From a checkpoint of a small transformer trained on Wikipedia: 8 heads of 64, 7210 steps.
Each number is 128 + 32 x the weight over its row's rms, rounded and kept within 0 to 255. Layers, rows and columns count from 0. Numbers have three digits each. The size before them is the row's rms in percent of the matrix's.

# o: layer 2 attention output (transposed), 512x512, rms 0.025, rows 277-287, columns 128-255
# v: layer 2 attention value, 512x512, rms 0.03, rows 278-287, columns 128-255
o277 066:141104153173149123200201129118181101096122097152102150094137145118137131095091179106113150115137062149148144183163122135200166131116113180147088102103092123094114147195092205134152144097194116132178082160103138179130093115102107127136152168141149146164128141070134156132164123131081110121157079117113147153090148109135127098116136141183178119136185170107132152175045116069139168151149
v278 089:114104071078105168162159088107174123122131085148157142097102137144123131147084145117135108108120077144115163165158063097154115166132125077159079111148168125112082095144109103139067090143100077126171183102146141178127150107109110096127141138113101154142156194126172126133139117103113117140071170091148118110104168140096127127139103118086184141126196118088131119138123192168111103123162
o278 073:134097145095145166111177163115115177119144129212113163069164150090145096074083192161157100133122126066175134085168090151099096149111106135142114110110081096106077109179126090151143149123159092136124143139112141167097113107139150098138158187175113103137163093134167158142086154104151111109128116163126129133141117164174162090065078106132115156128089083101168117067114084101076103087095
v279 103:223148123108104082095115116099136070155136153131195121113098075111125072175160137125125127159117113127193142118181113144124094157130082142127071150139174197126160134169082106098042148106114141153147125108140062139156173109133132113121209172133115118090159164141067141138148118106088157155095103079157126123106138092101133149192097094134128104156129128083120112115088169099148186162109
o279 070:136108111104083130124124108123173142107149197122133173175062112094164180072190195079142098108094128111134058072138165142076119111178133146108160135120130168147149143188124145197198105146134116135095152211071150141163123095065169117116192111171120141093119149080151127099151072096161122149163123081118137177069128155144156125118124095104143090120146150188107125136132084171098198066089
v280 071:122107116125126064199148102096104152167118172145141144094161133156116152137180165134168136142087086098128168146109104077179027088115110138126102090144132178153091061097109076139067104198122148133123128104144165100138120112118088135102179163165098162158103110124136134108140105134110177087138141103110163124133159153139131087118128180068158085084164117107107112148095184179122118141110
o280 075:118092115088116158179135068084124165103158187167135164102113106124121116097097127117136131142146116113075071106160161069065113170197157148122116056114070103122099178147104141155181122120168098095160135178133133152093095146119173137121139111129092132094171173165122141162118084098107161107121104076112099132086152145122125046084168102148136091078168143107177162113103151083129144106141
v281 089:160140110095129116144112103122100144128146165142125087157105112111160114096136176111132092089111105138112095118078114123163104124120150098080104109130076104165151147123054125151096161127105151120167143158132177109151091126100138102165149103076126143174126122131156164162130165183140083147100129191151143129104145122129163144160078110139109139122170151145094069085124181158161117113128
o281 073:141112169098134128079091119058078120123137157116029068096116103175186143180043125168140054180149123156091102124112106118080089146169090118115113151141109125109110083042135118098100111162118140111130058154144112056179091120134126153082126081170130129090076138153101136101102147095168121073100099113129170059128109147080096065105102121045140092138135082122126088066136121119154142129128
v282 087:144099126122130115077119109101164183121074100160160175136077093111134140081125219158229139119107103147153125119118156085153180134150107104164154113148136131115135132122132138143171173118166110131120064096104171125129117112116146091116123094112098147168163191130125125170143099152074068096114083172168110083113201101137227115175120160109093109178125145126114042115129067151137109112136
o282 079:129052117100110146104130140072109080118204099121111095113147092141157078145091121168105141163118132141104098100142202081066075194137124172118129150137123144126028134079169146120036063173117151122113211141155084084135130084090108148080143113107086172111132116096095126132106129119094091100101148098063178152118140116146094106140104168135091091045138104100161144111117156102124167103093
v283 079:085121149119120098110105135203122147172149118133054116188154127184142186120108109108110159113118174134107145090110157102085117209064133101157138124089121146101184101153070119151130126139150147158065120105143124112166142128120150118166106126127120163122141104107159115079110126061090097126146112140119162143132106151105130200155146149099148126100119106159157142118096082130107112121175
o283 076:135100152129166134150157175107116078069094180161084105135110121119084190159085095045141100142116099112121109171118135135126160145111126141141140126124133083160142111141145142131164154103171101187133129153122095143115107174185173132125100134108093131148083164115093141096184151165137147086135091112136094093081125106096171129100135142148120107148113106122063171179087103103203137157138
v284 078:123106126083140139148115067139189108164120102129089178111119165066141105101134080108146132179139160152139113130148107116150136175099171097035113151122191078134152136102097114098126149145115142130137123117145100061143126105129172113140109167112048120101167126110091099120136126165111112074140082095147166116092124169086177127091135165140153184156140112140134142155087163115078126083195
o284 063:134172120160126167131137149160109162161087132168150150069116171048171182138109103138129142084051107142165171087115112196159146147204141069116140088092149143148153118070188136113165154134090121105183172126177115153146134159097159146056123086108149114142069110122136087152129118118114148203112102097135140078173104125151206176123128136103149151174116122113143116188135100182108115106147
v285 084:122103115149095177115168108122161093140153094125142198131132099138120193176079133128138180186118152162096159116126033152130169125188172111132124074133172086104119127147102184123129136166087094150113084093129143111129123064065110119134089109151216151083075157132137130159153088120121150112141103088105128162147132119115111141185106133089153140105172122083160071161151099152097124105126
o285 066:134096177103113158112157125113115171142087106147177123143158121098080131120101173108155114103110125096130096131190077153098175138084082081109132121128138143132153133063089187093171180116073082146123117113147115137080163111152137020136146196102111131132196133118103115162092111111174098167123162115119082143118094123185133165070156090121129155201132102130180123141090143102139059150113
v286 074:115147122049080092131111115158148192181111104163121102130157196117174153170190168078131117103144156187139131109183107129123184125122073109115124090099155086133154112092151147126133124157095122118105116126155150141133127136086193127157147102115114079106143108111059140134090097125137098090155082083126133146106157126185119122139119191101123117153106147115151094189163139110068096119166
o286 069:146152123111080133107080143103144114091135140119111124186136149097152076123151086127127074195147120113084117121102114133149183149132121167127153061119087137164103151102133178134174128128167169131149108137150085095170148121145139142170053137151113141158141184179125086131121168107161109119189079154112132129073142112136118167101116089132144057167135146129108172138111121092148089106132
v287 092:169098120086122124167107130143175121120132157132152031130168144109076151063124146133115110098126123100077166155174121077095097124110168099132108223060164161152141128122144100100096105099135108089131146107114166104151134164150095180174109109122085127123106162110129173114146111141141115179137081137095146120164143162109111070164183098177075119092164157136157150144160181147093107156148
o287 072:119172081094143126119088155170166136139050142143105131131114106116149120113192136103170174165114109080159192142093088123134119060143139123139112125112132115125133121167123072151098146126144124127131087099062121109140111131082102105211129064090182124157157124097174118127138132107120127123151124153146189154113120110162155177109149116091147158153133076124096069105137098208127094112133